Weights of a small GPT-style language model, trained from scratch on English Wikipedia: no biases in attention or MLP, a variant of Adam for these matrices.
Each number is 500 + 25 x the weight over its row's rms, rounded and kept within 0 to 999. Layers, rows and columns count from 0. Numbers have three digits each. The size before them is the row's rms in percent of the matrix's.

# up: layer 2 MLP up, 1152x576, rms 0.0214, rows 97-142, columns 96-191
# down: layer 2 MLP down (transposed), 1152x576, rms 0.018, rows 97-142, columns 96-191
# gate: layer 2 MLP gate, 1152x576, rms 0.0224, rows 98-143, columns 96-191
up97 095:536521453485498498478520556494522528511516483507536491479460456482499510506491505509496476518505467476497507496488533535454495491514540511496480512511520514517517540458479490466521454506481532494570467476525542515537505521492544523514487467512526454503516507446484467508493478499519498493
down97 091:462505499541535547538514470533482471512515505482511527501510479476502513506482573471507518499512498497469506515499507482451497525484526460527483561483503528474522516526502477522527471508481536550488499510465525468494479462477481506494493461471518493521493506448491502482470477490505507493
gate98 098:530522506499479451449482493491485506517503467522464495532503509535500495507553499527503467467487456470519534446499494480545509528509519544486509473506522499464554519500477500510501496457449498472520524482500497519502517502488447500486518549513496577483554523512503525504503474507484563493
up98 099:483488548499509509505539564492499489522478491477484507488448487491506493508425484485495497537519512507454493537491505473491512482479452528476481460471516427470504546521514447487471525490510462474496470476528531505502495465539562517511452501494445461494469494508504466514468511491493497451
down98 096:484515511513500495470512508484572487520471506501550493468535476471526520470482379505503474495473535498507506510543484500494517469507518479482502478470501486471463476499514518524483533492502501514535496508496491538487474508483542498514466466532506459514539517564474504501501491448479531498
gate99 101:497517503512472516533483464536520486436507508535524480519497479524497508548568492560485475505536476513472496499516502481478513499488512453501550506480500440487461521498513484483448503482447522497487499530483498504475510497509500511496494507475452510492493446454492509498495464453502521517
up99 098:527519496509519520490506508517490485468496527501497481533523500484543492496549501466490440547477481496482481481493490533459464471483479506515505543435502472509496483518501468478492506475469541489493496443497505496489499493485527481495514512507499483531511505485443501452459476492476502468
down99 100:493441477534483458547500530511542503506476479538500531515460500480455486526462547556487526532525502552505491486529491500486530485498503528492476529515482538513512527499541519468500531500510484539500498511501544517489468506495475501449516511453551560481455492521498483511481473494484440521
gate100 095:477509538467461542513508486487505499490493487469474505516519505505490489507524514502523459536504514505505547461528531474524520496476485500577497525518510499467516494523509490513509511481521502522471486515517557498510517513518502471498491459560516477515493448527469449505499494494514447475
up100 092:553486505537521457512523520493518517458478517535533530475483463450516477502514503533485521450453477508483471517499517453506459537492510479473496496533502467515524470436511514494487481512502498473522522438486473463530486482499529539533502522498544510461503547476494487490480533495557525506
down100 079:501539503476493498497478502548535487504493487586483513490486509504535479544503381487514540454519491471476505522474507461529479532504489474533521498486493488502532488474474535508539529481521505495523475548485512515487445484467516501517465515479478468504507486487513462507470488500507483490
gate101 104:506482487474516533528452486471463495530532497524510496457482492514482521473472487485536541559493508501492494484509519515514503538519503479514535460494538491507540489526468492475525505479464485514532487525487474531478515477525485556466499492527523497516473477513457493513488545488500513485
up101 104:497550531479471508496513505501499525540495591487485536484469509487471514536481498535501501474483529502538533550524493471535546495518528479452542509476500498496526485449511526504476537473503534533483533487539507492507518523519508511481511506480526494536458451517466494503516466494512517508
down101 105:468511455511515513480508490506480481472515493456529477476502478571511510518467462482527502511513520510479503495489527538484495480513513499539521519498470470468521500516512478467518513525473468496490479562566495504513514505514488496527498491530522465517491532449529471518545518468487503515
gate102 106:523533489507524518502518497516498517499477521525494492484487508518528492478495481519489508510506475476523483538486452529553468495520507495507528452506515506515512503478499534445486475477449528506499449500570501492463426496483475524508471511566501496503506460536480536492503545528483496486
up102 102:460483495500513543534512532483519501526488532488504512512501511498486507436505467499534529498531477493506427517500495520504513524522481486545471475502510508488525507501507528498504461471470496485525476478517527484501491457497503468492520503487473504443554538509501509503438503521502501499
down102 104:470481507505496497497514491477492482540474517514489483480481497518485510469497541502469497537525476538496538493515510482462516505522508512494492492508484514454451486546497493541496544479494509548506477505530489539524473508524523466469512514502504500508501481510479517496518489558500525492
gate103 104:496501525481501458490459516512523518550483516516498476501495457485546516484548501522500490512487510516500461446486504506488468477494496463466559508503469476502471489482494514503481519521458530457544470505521443498467483522488508461475527501519433521486466533463521524459539517479477515497
up103 104:540540496519525506547499479540473489503508492514455489494508486465522521536469516520454546480492479481529505475498454515475477493552536490496522508458536476532486488513507484573487487497451492512471488476497495525457462494479465490458483472512500458517522473488504498492487533465527459534
down103 103:534493446529484506524472494489474495537499474513514488496511505530505533529488498513497489516513494472490505541507508513527504477525492491484478505492529574472536474466512519525509477509509485480494520470500511531485543522509543481499509539514521497519537490517481529490548470519512478497
gate104 095:550495509515505467496491486512519532516491495485471455475423483520526533554497473479471480511560495486501491518517522540477540528524531469551492490545496490507483505487514537499531467529505514463442498507443524530483483526494489497489450508501526503487496499502499505510485534495506468480
up104 099:466462527544535507512502483482489531478489531510524519530536509503519524487483507496483528492446567497503527461518496506458489491521507473484449469525549529454494482512467477455537477511499484521471474539496479482470545478472520477506472543501491462502472500506461521540505482491449532505
down104 102:504513507459506489494465514487488475471494489541529524471468479514448497493506470533512523517499492534519462465512431487481487513505529536526478457473511477497495507517487455530500471532520552490463478523497504483477454500510477469467535452539478477489506512514477508506534462497518469514
gate105 106:554474474467515496508448482528519452521507515499515530477510529497542462492492523508490515485474512541485471477479499530498487476468482427501479507538524498493503467507523527473492487489462516556480488505524484514523502488482490524505480509467537566540535542500489471525499434483499508501
up105 103:471472478526500511495505491495485459496530530462495452530522510500456510510512500523498511513484487483465493485504491467478497478475517512520571456491473483498507486554513493501495472506495493537468469493480522470452561493518489477499551556525480494524545499542548490455461523474505450489
down105 103:512435484492513527496472516504555464503511516512547518483555515522506490489519496505507513502500510506488536470470488496502468457445510417488486507504497477524526491479516483479497486539485512530470511540534482534462487457450500506466530508490512497501525513498526488502472465497510497486
gate106 100:551506495539521516534520494536518489528497511509472497469503519595497506460535497472512525525513487504514502489486481478517505475485536510464472469488509471507469534524516497450501473490519490477520534523532452456498526505466514502519512477524454475498496524489490479556472475511493480501
up106 102:496487444485514465525548474510473508513508490521473504525450537510486502501481511556437507542518513526537510486497489498493477499493455460474529476510513455487477545489463497504487495501467499522554514511485469546467498498494492466502496475469486481502481509495539494453475473485473522481
down106 096:516537476473446502503456498515510513564509515507471487538510526494442484494488536491511529478484502476481510483426507490491474496481523542484473489482508490469485482511499484475552525505491524490455534535472488505493550514488511491517502469470552497516526515478522509508561523510497491535
gate107 094:459509510445507487491474521460520527486494505487464496464512502511505536473492494522499533500493513507488526488511499525498507540450522507521553494499524528471530515528486481539505520469485475543531499510523514489508461549513486489507504502471473506471493491472537487519498499517524498514
up107 095:497503482460538458508500505521438501513524469483491506493532478477521520461472459467484471528433456476506469588536530485460517510514506493521491491511476510511453532521558507517493533488519540523467505518487510466476529467505447490532439526538517495498526525522490526486488446494445460483
down107 101:537458547490490484496476530533482494536511530494495494492476533526513489509508518465492532515520506521458510526531456515529476503509455512516510492495484435513498489455495537535516495515494489482526512494507495508494503459537483505479514461518506522542538517529505585504472510528465449523
gate108 095:482491486476510499479522506511470491508476519512501528479502501513552505508449498536506551519429500459491504493526493480516482515543530504501486518527526481519519539533524516506495485444550472515499461480514489523515493491507479448510558486483489546531485467484538490501511491514525514477
up108 100:457538536481498503494501495494490472494516460523513442490501521465506481525508490474481511475514502461485447490510525548491521512492524523504495472466492474510495485492504477507470512481523483502504501475501502466504492492531521488530471507538495495466536491489487511519510460481510469503
down108 097:484524486486512470522509526482518463500469476484490457530512501487522496466479553479541491511500472479451473502530523532458501509518533549509487448514469490491473488485475471518509470531477487460476474467516505520475475520509478500517470505490508502474542546474495518492492455458499484513
gate109 102:482507554507494513498526530478514482530519508496470497560509530477512496579559494445480531508482538547485507465528514478546485524490510511489479460521524507472496488516506501538498498516511531509510525479517499461496469552523530516481482479482514492493562476501527524487502486506494468546
up109 100:474491468532523513515523472488548528474485499507499485506489492482463494484506514516444532496489490546495533497484536476459471487471481502484528476497512517538493469528473481499566512542513497511534489494483493498517492504491509451526528531508510550476505506514539518481494527488516496482
down109 096:531518519531516482531501483538546520550534463500530507497505497541503427492499550536463519548471559478529524497486458481493530532485494489463510494498499544470522506545468515481536495525523508525512484505465478515465477492474465472491487539518530455501489493502502507510512492507497509455
gate110 101:507473464472512431477544500520465469505522549516455520464473513539523520525496497530514492509461504468494500518504490504462456515455496495490514494540525476466435490528519525447466502445449528486547467449507488504488465479488434522506482468517520508512525536545520485436496475505489499550
up110 101:481474472485481460508481489525493514474562483530522526521489530473506485507516501533481500484485519456484526541477466441503511496466514495568481455510478499527486491478500527518532455511509473457504514503459509551503490492506451457499484484469473532463512531477490429486484518509525486518
down110 105:492489500489525462490492492527491448543520528495467493475538545501523513504495528479519490493494486447537507492529484488526499519498497500467496473510502483502474511527464506495487515487489501511511481471515521422469526512509496494547480508555498489509552504518546499492485524515509530482
gate111 099:496538518532520484522517510493484524500504506530514525494496526515502527486480493527521508535495530486497495513458512499516501489486515484457493537527515501509517473506497508501532495480501479512509476494474483515523506522474514488526486482452519492536529492491450507474514517502498499499
up111 100:529490492471505509475450471495505559523477482524506463530544497574471487487482526472502500530478555528489503455470487498526519517521519480538489482475508479560518446493502528510466510506462490460486456535510528499535496473505491510462520510566507507494473487518483495520521502524490493479
down111 088:478491478515496496461532524504547512476484474475515502489455534503527526530503441505493528465503502486502477580492515537531508518505486475480543520538528499476446508489536460521534510475513528532554484499499479546497489497536510513494498503540535517502514499486469515493532536474498478508
gate112 099:523513490468505506486515506499459511508492503505521476463501460509491554458495516521500487514469501495555533476516515508488514474500474537545518423508508509485494525499438485483498466519516516526499478481491484540488509475523546521491496511500497510488471491481483487520453520535479497549
up112 105:496504518530494478506505542537486493507498512496520535498510540519493491505487507454525520518504497465501513483483513516521520479521551495485512474501531511551493532526482484467496475461502502535450454482513495529531531496498473482507542488432476492538511507466552496478504446510495501557
down112 105:534475463508525439475517483529493507518523472500466496488481501466513508544495529492497501511482451474502478478473543488464477483475507467524509550522513516513497510503479488490469497526495498508473506530467512527464481478496524514450538485441529509494508453504543508507475533507519521507
gate113 102:557537474498464520485514483527490474462505471511470490507464516502546523521510504461473517523564532545468503485483521506524474505528502467486564468521491497561498476502499481476472511489486500455500479526521529540494489494548507547486513516523515503512530500540429518463525469450474489497
up113 099:525503510454454509502490491509507487488488522480483488529470525533517524486525501535514503515498475477510475534512530532531476483493491506490495525509506510486531505479472496525490532542566494493539508519512514493494498484516469474507478472491513481541486525515530520499495501494472468491
down113 102:492532466482503454464501489478480511552537493518485503470514488515485509528502533465476522514485505489508508505462451530473522518485471472471511473489524490514541476512511529496502479491539508474526454479470495500519511456504533455521528496548488533492516495475497499504508492522488463504
gate114 101:513475501461453512523495506526498515478465473492482522488521511506484496452469507486467473508522544544504519496495477456522510505499461510517506477536496485526491538499484528481519520521492501475478493499474555560487556521494506495524522492533534486528487491481497553488533499513508528504
up114 101:475514519480504504458511484483477528542538525511458443519513483480514459489509503488507506514474447496504475559538515487483480527462533484464508443472483443546513452497501524489522494488512496494489534549449509487507452516502507493491462473518452514509537480488516518477499486536533472506
down114 103:518468509449480546486564535502542544459528509505489504486526527538503503499496531520510490476539520532504548472446512514474535507484473517511513510493523530507532545480477532504514499526475514513468464455531543537516486480497485511497500482535540497501472507512473524441531522468470554476
gate115 097:479531504459497470517518452450515437454496476467495518454497510473502456547485479464489565482519466525548435516473485482502508510465525473495523457518521511538556478495473482542498498516507541515491537516558524475523470516515530526485509468562527474503502509484531517501508519507535479515
up115 098:516488475518469468468534491501527475519493533469538506530541460490491503486538478518522492510533497508476479501507481502512498512533531475477558474505491504502517507500515545521484441515520506494476541508535523508449488523467533515523490469506526469493540433486523436470473556489465503455
down115 100:492493513491500469444473496501513512471438508522508510485521489467475461498484506486491530483527493497535510475495513533557498517493498483480501493486517461466491510478481520510480539491500475512484486510502519431521485525503501522483468491477483476507517500497512518458472489506471511481
gate116 092:509483471494511467519501501512500522504485473435500509484456482506547514518503502511492489521491514508525466503485499494492472525524485518506490518496470447477520466504552478537483465511546522488495487466469467481526458537459463519550476469474473521480497526455480509519496537492484460491
up116 093:515516488492477542493497480520457512489456504534507461479507487499494521467494531512546504514491504532499511525490532503504514499449521497495513518463496548520460498506506496471517473489473518535488498544493548488486543463503473464524453537501514485517509478490541446545509488483470462483
down116 094:552520512495490510486502498510468546505521521530545471525505527513529507441509461533548479508505541491459503523467502528468514475544508508499495519495484550510476499500515511522519466495468498504531476568504472548486540485481559504459506543500507527506526488460525500503552498477508449528
gate117 101:493511483506486478513529458541500473485473513509527489479415526472541499492485469475553501474460482480492517496533498471504506530531537493478501513492497471452539478541502515536529496500548489445487485545533475509522504521516480517490530493524495507500533508473466498483508487534518503523
up117 101:500477475483483520574502485534504481519466525524498493494510490492498519487493499532475506520480479515480488549505491507504523497509474494492494529471503526469509483487519495447501491493432517527529484507526522543488443464485499520518445514512584485474521474526518448495451542506497468455
down117 103:513502534528489478560504463514497517490483470522512518480456461469501502509472564527559525489476493531493477458528488514472477479471467516477514490490510503541490508499539522474490471510470498503494504482507517478499506460530494477476494467553515534529514481480527523553472512484538503484
gate118 097:501515501467468502558475500463500542487490499466504484535508500497494505555485507519463543510504470480488518492474505517477539496478480511497514489503503496479490495541509466509530528514499506500504494496503518512515477464491522507519500518509460506484508497496547495492501514499535486502
up118 099:539492517524463467506509471504523500482504527468507485468510517531532437476464485471506546499502512464568528488514480495512506477563453492522524527501529481496503545471512472489479500523485555508506506544497478511494516495497504517487469446474554492473483521509507512469479498471518521522
down118 099:501493518495432493480543487554509509491481528509514522502534498456483478504482372465527506479495493520466521516519475470537494510504519494497504504440505482570514547496506533492486490487523469533528531523515477483529521540503480503514525427515553482534490487494491518469477471501463515493
gate119 100:453506539555456548542442499491495530498511491538497531512491497493532485506524505536516473533517477515497460499476472512521467492494454521493478511491465493532479507498514486488480515537471468505496499488536439531469520517522466501524554510558473512465475522471478502532542520468482482484
up119 098:477499537480486447520489529474526521546493508483532499474472509458529527503512462508520504477470481493532505532485540502503450489476496516489529464521456479491567461517516497501496513520464516483467524471499511510493490479479501497522450516504498518502522522487545480475445502485491498500
down119 100:527488504527494514469543466508453517464548514501472481452541535544479460479459560482481497501500526488467480471464507507522505496516502528503505516448535514520531504508519534501503483481510465485497503502521481503518495515552474519490500520494520518527520525461497522503509512537507478504
gate120 099:486533553494498513471542514491527487515515476514491535534460509541496520538522518519559468453554469499505457505523516529546509475456531505505516522519506496495489522517478533523467470493477500539525496513557469512464511474530519468508484495465469500520468516481509466486526502509464470529
up120 097:474510524470515537476528512500505477511510495523514493481484503489509431472506501504472509480511489465481485511521490485529484518477536529533551505507483533519519481484486539526526513490452524514528553465516532511520514520531488530558536508494491450496514493520528494497518509444462454488
down120 095:486501521509489450491510480501491473498520506479545534469504493475506532451513498526486460483487529529502513482506473522512510517515508464496511536529540516483504503497512459511482456458555498501513511512490478511539490504504531542476474490500463489525465472523541480515459506500494547482
gate121 106:488552528550490512500513500506501502513529481497515483485481510492509521488522482470484483548463511479477476465503498458426495469493500505492539459522458468470528501527509506548509510519489530507495527565484450462484536500483439517505495533477478515489505526523531512482515486462526485512
up121 102:476517508489512506501515517482541506511535523522497499492478467496537522487507472491521494497464499441448513490519473523486538491506530487496509484530501501465481516536467493505496537523514475574549496523495494505503482512503486514519541520520482515482552451441500484507498505487496499460
down121 101:480504522507537508489524502476510523507524500492491495512508499516506489513556519501479481483522502504478515513478486509510525511542462492470485476466528520517477524489524497463476514533544497485509497523531477494459487483492520479486428498479470477523517470474526501465493467503477483481
gate122 092:495500476488514519527479480540484459460510519545438495528502512511479464500527504522460463569503475517510518498538531499516495483524477507505519535484483508474539532499521497476461501515479537501463504532517482470518533491519504505555491514506510465493497508460465506466515515505532442514
up122 095:487449543497513479480519490512492534526510473513551510480556503452485532499503476491519481481512460518458479498491486508500464514531500496526547495503557459482493480502542502515531510451504477529491503483502500495529467497490546499508497473491482489491514541505461525496488433513515506548
down122 097:509488506501484468527466476479506476509483504541473540466530542453526520481536515509492492549532513527482518497469499505505472468499486480470487523488563489500520503478532519515536501476541522483500557482489491484489472516506507523503509481511449536448533532471503497516501494482448459535
gate123 097:512540487493484468524503450498495511461519519517478464506502454476480511520519507472496544530485498503494499487488473449477536520486432505508514507509471455505462520513491532499514519459523460516515482514465491503485479551498525477539532511487522517512486470473479512498506482526524487531
up123 096:508503448546531508493519465513539505565466469448438522520484529510517556519475514531519505553517490476464483518484500498532502558496509517471507488501483480490481522485492454493454469467528496497513498495485465525488505478500538470488479507499478528468517542475515491492526521550464510511
down123 103:458491474489498520475508476479487498551498518510481453502518501498531527469499542493494517539530472519490506507491449478457479513513445504526561470492484470506507518482524514490459507473494522510509514507464516556462496506533495468513499489500499483539477550459481499513492534537461544492
gate124 100:493541492477516514515505491469456456485488486415473464492503518526520524531539511480513504540472501481496482499480469465459521471496503524491476489531500485507527478487506491501530519474557516492458504515481522500504474507530518508503519469527490511508495514510512483501518499557512524517
up124 102:508523497506512455500469484502502508525503503514468472492490534496501528515503506479491523517464497515521471487507481525531507478471473443538497484480513544505516489509488532504517491509484501511472495495542535469473523491431459525486499506454483498421438485486474479531479551448487494475
down124 106:490493519501487474512517496500458519486481465491494481530500513502444527514539524467478527522491486512477483505473518489501510500485486497512490487544487515539478499470501466514494478475547497489498505480506527496467458519491528527483495494456453467526474477515542513533473526544501448497
gate125 104:514524499512494492485518523517492507517517479507461487521433531494536548484516524543502503492512479484499456450486438476483558502501521527490534500506524480454554527479529477490485499475476510523510546507511511483506547483481485469509494545507498491489463487543531504527510541467453509515
up125 100:489526480498512534508500508527490470460497535492533503454483536518504466537496486459499506524485523554530490483536513519557541568544461443493461505515473495529526487445500486504538488490507507515505497519533481488482526514498500521558494456502478478494483495489476503558502516476503496481
down125 103:497487499551507487520537551528489508483536512497491484480532510487522485519489522472466459470504511509503505535503518468510461477555485497532510479564468521517554504461532488508510502467514480486499531502490492488448495500533489493507546459474447462448484483509496452551533525556564495479
gate126 101:535500498509495505570501535479520481471516566520508506436502485536557567492530493518487474489465543487512451499520456479520501521508473485498518454515537497495482477508472570480505552485469490483583456515541497545442477537515533521466511492494526477522501524494479500521535480484474469529
up126 102:497526492472474456453555469509532509509499469534470456494497522453508455516479566495473503542496495477495487476503521522445484505511546507524493523462500496507507506485509453526496491477483525478474494463497506509535496469485469491490463549508527529487453487504493518493496501499509493494
down126 085:529499489511509495539468525517502499499528545500492497489465516529553524509523496511479501469478531461488505508523494506515504482478474531512512482523497490512511516533477522465509491483492488497538455542574504516466534553520516495512505483472508502493544488493485536518486493489510458509
gate127 107:502512503514488502550527481499481543526495486513544535514494434482506524530478520469482485491470533489509494472489495475515465473528470543513544451489488505522498472487530481514509527488513496520481477513491507508489502487524486483469503510496556502490487528569527488485537477491543467521
up127 100:524547497507497483502539490508483522508485519504525556511553508508501559512509504472490475468512540494527476456474549495468488513512510515495491531501499474464473508453480508484470528455546510486439450516475497482490513502499475499530488502543513525494522504540473484491549500481511514512
down127 097:516485559513495508435504479464522508507536460419478503494467528466478489468517430515488531517512472510502479508529495509501490508496507475515499481506464470514507534505509507525502499508476514479503542501499475476529473491518520463502504459481471482495518501486503455508523528454545504443
gate128 101:482533476486509482455498502472529432510445519478522500505490491482491513516506501503477474494537520507544520499490526475463496465461526498455479523536524521514469450501509520483492512467528524528515504539536485537510463548490476519500450471496493468515489487464499534484526489475501523504
up128 100:511516492495510426522483520510459574490514529532471520488519503445481473532478499481495479479491478488494493486472468499524527505478505514530487531561510476518532517524496496496508512482502469504513480473487497493514490499490516530452511489521532499453513552500487498526495476483498493478
down128 105:508474480479508485494518524529484522493475503513505484470493515482419542517507455486530484475471452489508518488529495454466496504508489502437519496448531495519494517477505540530481499463473568511556462497489504495524525517534494506523520528533520534493498460484466507527528538526499502482
gate129 110:460542529511489524492508549545518508502486460499490501549478503528493507534532484478505494523515481498475464450480496571498503537483482485538491499488479510501548520465492464477502491540513500494515532513519541503487481509523542465518467508524530497444508508493469500550464485462457460491
up129 103:452505488521526495518493455484472510498492479514481505481507512525534495508483500520496483510468510524490469565498491493443521505537458489507502486475500494555454491520470498470578513514488509503498471476458505492490516498498518486485476492497534486507490528509546472543548547517539537521
down129 106:490506498507509497478480485495508497553508535506515506471482510519504431530491434530500494501510488500479545491496495436475554507485463491480523488509475471525487487541481491503523491523564542525555463475502490483544477512509501531529488491512479510515520511473480543508543480553522506470
gate130 098:475516487478514492492515545491492522543495518496529498555470496503549525505490521506463539501518467500501488504479488540480464514546517538518501465515463530496492510524495487540526521503484499558523502502510523466517517524527485528521519522490495491481536506472513483457496450495535512488
up130 096:541522515492494514499494485544501464505546518441541537516508522495480481504526496467444480502509501524472485488540491487481464499479565445532517476504485499494505499567459500481468451543508505487492475520537487546539502481517513519472490536445495530498512451495511507467508495507517502512
down130 101:530492535519525475520511506461468495506522444547471524541493481493479520504477457507475525432466514456495534536478527498522461525505466561470515471534517434502518511488525547482529499533465491491511518473496449486481484516544444498555505520517463508529450516505458512475541466514527499500
gate131 100:469510501513501489503541526530511507487474525509492537537480508548541465507479496494534499498539557501510516480500500483484468509500480495538478496499425490473489503498500523522513496508514499475518504508493484535493524449537502529491500497489524483471526527497518494516473490503502462475
up131 103:484517481512495494505508451496536505503475488496494446457544508494499479528475483470530535464474527491494513469503485510507502514442499478529528501493533479477505541511489491468488503545506525522481499486534472515489520516507519568517486507514487453510516480498508474514533526514516555528
down131 103:550494507478501491490476488501544473513510542489520532523476471489487509538485499551493456541493507509476500539546541458496488486502499548482487503531496501496498518491488522455477495476489508486489478499457492467480535496514507462486504481538470515460514463435520509541453488514442477530
gate132 104:473547472506543492502489478508508507466503501492510548470502532511464492550465499464470487505485519512516495512509493538510462521477472510476444514533486472490527479470526537544477456509494513504545476487513523494516537528513469516497490513491537471522529447475514524477522507514479472492
up132 102:493519479526491489502524525481488512485472515501509525545534452537451530494479475521455482496436476480520497502513480493478498475534503471511411504513486531465520483528517495469519517513525514503514503494524519485466532512509513488499507456475529479522476496509502496502516487477548491505
down132 105:483462434507482510489500487456514471533476542482463551510527511469483501516507503497471474498499551526475478505518527527499460443491502485512482475517496509482459476492503517531510486526487499515510497520491509506554529474510492536504514473503517500515511476528488518483518519476507505514
gate133 098:507478457470512471501482503532487486540521500473518507493491508480480510469490487427509475477499523486482512456467488478490534463495516452494530483487529480495477542469463511495486504540464505449500445510529506535508492494543451543494524470514541487556530547531541518464508497502535515529
up133 100:525477496495495510482501518519482516500484545498442518522524494463504494487479503509529496490527464488510484507482486475554461485543436542498490499491504453537489453522525505537498489505526547490507449493498505480490517493487515483503483495517498496486503495501465468475468496509532498513
down133 101:503526522465488486541498479533473533516469541503470477442469469487538496504526468527492479488460475502510486496473461487483490481520481495489483436517503462518512502520468515448491545478497520458466524523491517530464492543483511492541496511508474491526505501490476507558542460489483529493
gate134 101:497520487482481502516491523483497488464513525533482484512523479514500543495516487520478493490502496499495511509488472485472523539498480541527533501483514474494439511472515500527485509477493474488538513478494515474469522455547499481486455450493503491472521479490529520502525467493474509544
up134 104:528485468530472508515477489432503505473480502502471482486507488514530491514462497523481488502566522500547491501509495459490577495519501499483499498503500472537505480488512497489481496538479542453528501489534488510503537466496454488469493473499478493477525539495515489472505524472505511468
down134 104:547506511546511522535564501517470512519516515470464490454507522494469514511508474507492462488537552498549494527501497502492519459513525471527491539505484508489498496532474521504504534459519496497468488530474516526579495521493536478498500472451477491507488511491509485480488500483496534487
gate135 103:523532518484483492529496473509519522536452522553524513539481490521555497465513518445478511481479480499494506495458485498492483507529516499507511470476496508480505472471479475524518537478504520520520464550490520468479470532505450530539547494464528460505481535505449471497529487521517467496
up135 103:483490486494504482475484497502512414513513503464476479455519500502499492500487499508513532524530509530468492566487481547457504553503497475531495474450460501498508499511519523498505499481487477502484505502511487542503489483508509461504424477507462534461531523518476495512497508480427491514
down135 102:535476535475500481456460526469488479485453516515494538528514501495485508456505519541527509481524514499521505466496480486516502441449455491505467515478504553528513537458490458471476525518495489543507483543456510513479466480500495501477483498511479476507543519496467510488470500521478532509
gate136 104:441542493461470525529550479514528509456514516495521512521515508474531495581511498510488480463507504513508509498519545517498534506486507492512471518512516488524469487482465537540533485515520472487479502471474496497500535513491530519502473513494489485492499478507510486559509492483473504459
up136 099:530509492497524501510490513504519510502521524538515503499518512505506517544536523507571497499480506496468502494559499526541492541497528491534505524513481510465523514464545557521507468499510485534463484487517554528504540499500499506494524513479522534512536470545479478515496519487486484510
down136 098:458461515521521534469476496492480492490500533500483523501496497508516463541509489471495511420501471497495548514517491510466583488506454504454515531539478535466506516463524529489510449504465464478524506503485487544501506482497511505481453495522549553511499537535506474500520498522461527506
gate137 101:508553483509486494535516502507526512492545475499530493520508478449473487469507489502526534520496508467474499502519463506474531465444448495537515485498506521547495489474515512499528549451481483485490498490505488527485522508474495513499522534529503532513469540521468510478558459459511512512
up137 100:499462534482479462490499525494497498495487487504553466487478521501473498516550487480520538462507491503506480514509453476475504480477545487521505509475521488525499476506511472522467515514527541461522539445477492450523472467479509494518505468446473485534495453543492480503487515483542512486
down137 099:520529517494467486487494489491486491504465575505534496470489453522536544486447405500497474451518457483479523506527504493471476530453513498514488478532505465525539480483520486505521438525484525502486508517523507526498516475508540519490481497533489485510501466469523510548529522515506488553
gate138 092:459483516529502482509501513502491469513487492502518474506530482471506451494447526506471440481487512533491499484501486516473436475549503485506467494481504546492453493489504520485502445488526528514491452480522496483463532513512503489459504506508487433476481482492513546522454501510508492470
up138 091:488514544490499514545511480482532475496548481514522476481499450482500498494500514529504511522509508490522487490473488487484506509532454523489513487466520548530479480467506475493450500510537519524487492478466528512526524520518565453484518522528444471454555516508488502500471512506498488498
down138 083:519475516483522540496471519556503475488459534509506550450478527529507509502480349524513517491502517510473487472491513499539488515500527480509476491477547479476515532476470503516534502464448507476502485547528535490485519499499511476470488493479507483499460507553531517500501498470532483513
gate139 110:477506543472534487529518505477504498497475478539453500480513465532473492508473494546487539515523530518513497471545501500496499504529470468479476492485517485519468473472487470462518515510528496489507525475479545549481481483492518527494503510497504505500525507544518521499517492478522500476
up139 103:503509503513474481452493525500512495489512535474508471452523537498497488516467483428484522489521511493471501448510539473458476483474524533439485498540463479493515458472511488525473486480511540476526510490544497505496458468515474466527487511497510486517475463514511540455529471489468482486
down139 106:507543519472475496535554501520515567485538467503488509507503493489491542448472567503536486495493510521497470540504482489525505516510478468498454475479503482529473468508522506510529553514493514465540482481474459540489531436479531469499498473515485535491533503506493497478485542499493506529
gate140 099:495463461503488498503504481432539503510519529544497525469452489537505483520503484550509519485544472448488514525491490496536498512492501526475540479462528527484536484503486501507559446529473441492505461536502519483505480502521461515484495472504508533471505451494531469528506504473509487534
up140 100:507476533524526444478499492497493499480551507462512523534510490483482458507506518503527550474507485474528515506556509467474478488485518486528496480516470504467478465498520502519456480491450505478504532528503488511534499483509454504479539520538455520556514508488550493486501515474525549498
down140 102:478502544472468509533520494512452510483481496534465490516492517536510481549517482525507492552493489492451470484488550517492504498558519514469507469482462501522504490486495472461530476488519477498514481527558549507510477513494526491515469479529524503488509474531466526478527472490498498502
gate141 105:522554527524513479478457467523493504478524491533519456509510544511542524487490503453490487510529521481497495476498463532499476478535507474503484494496506485442499506525513472518525498538498499521541456546555488520464502477509483481487520496483476507524517535476489528510497490456511521476
up141 105:506523516457485490477514471488463463523470438481485511479501506490516496479486509480502490554521465511515497508496500493455496479530515523527492483502470511490510481506499497489501496513504488517519501498460479508551462459544424467480503498514494506540489521476521491517512517456521534535
down141 106:435511497499480454489470477536524494486512487481508500533487484549516480477473453540484490501511521518482515512543504504473465486477503511560491477569512496466481494544534519439511490528494504473464481494501490543534477474477500531505456465436520423478555492544487523511508478505490529483
gate142 094:520516483442570516488519500423529445483506485485450517515494491526462522483483511503505453490516493479485514484476506504470570496514520517483496502502484517440557516553479520503512528479471514496511470483536492551499553516500501497508512513466501533517505491500491516469523508493517473497
up142 096:519530494511475506489465497520503492554527543482489522494492522470513467433498487455525541493467518487437465507528516507490466495507485490530508488514491487470493546536525481480527461558543479482493508508461476478492500480486481505520491514488489505533481490509547499527514461530513468477
down142 093:465552508517508443485509503503494491516545514542460478493501500508560534488480504463476539548481500480473494517487478484558482474489494494493503508461497449499530500486490512528517523519523491546475484476501481444446554452491507506484497488481518509501494500525502482549511527509518498456
gate143 101:472468491492490503478517528465491472512513523487506479522503489514488519509488498482520492489493515455458506491476528557486513498535503490497482528482469564548464476520513504506551521495517500519492471506542522487515454455489509505474544491524505504518531551468484446471475494503516449505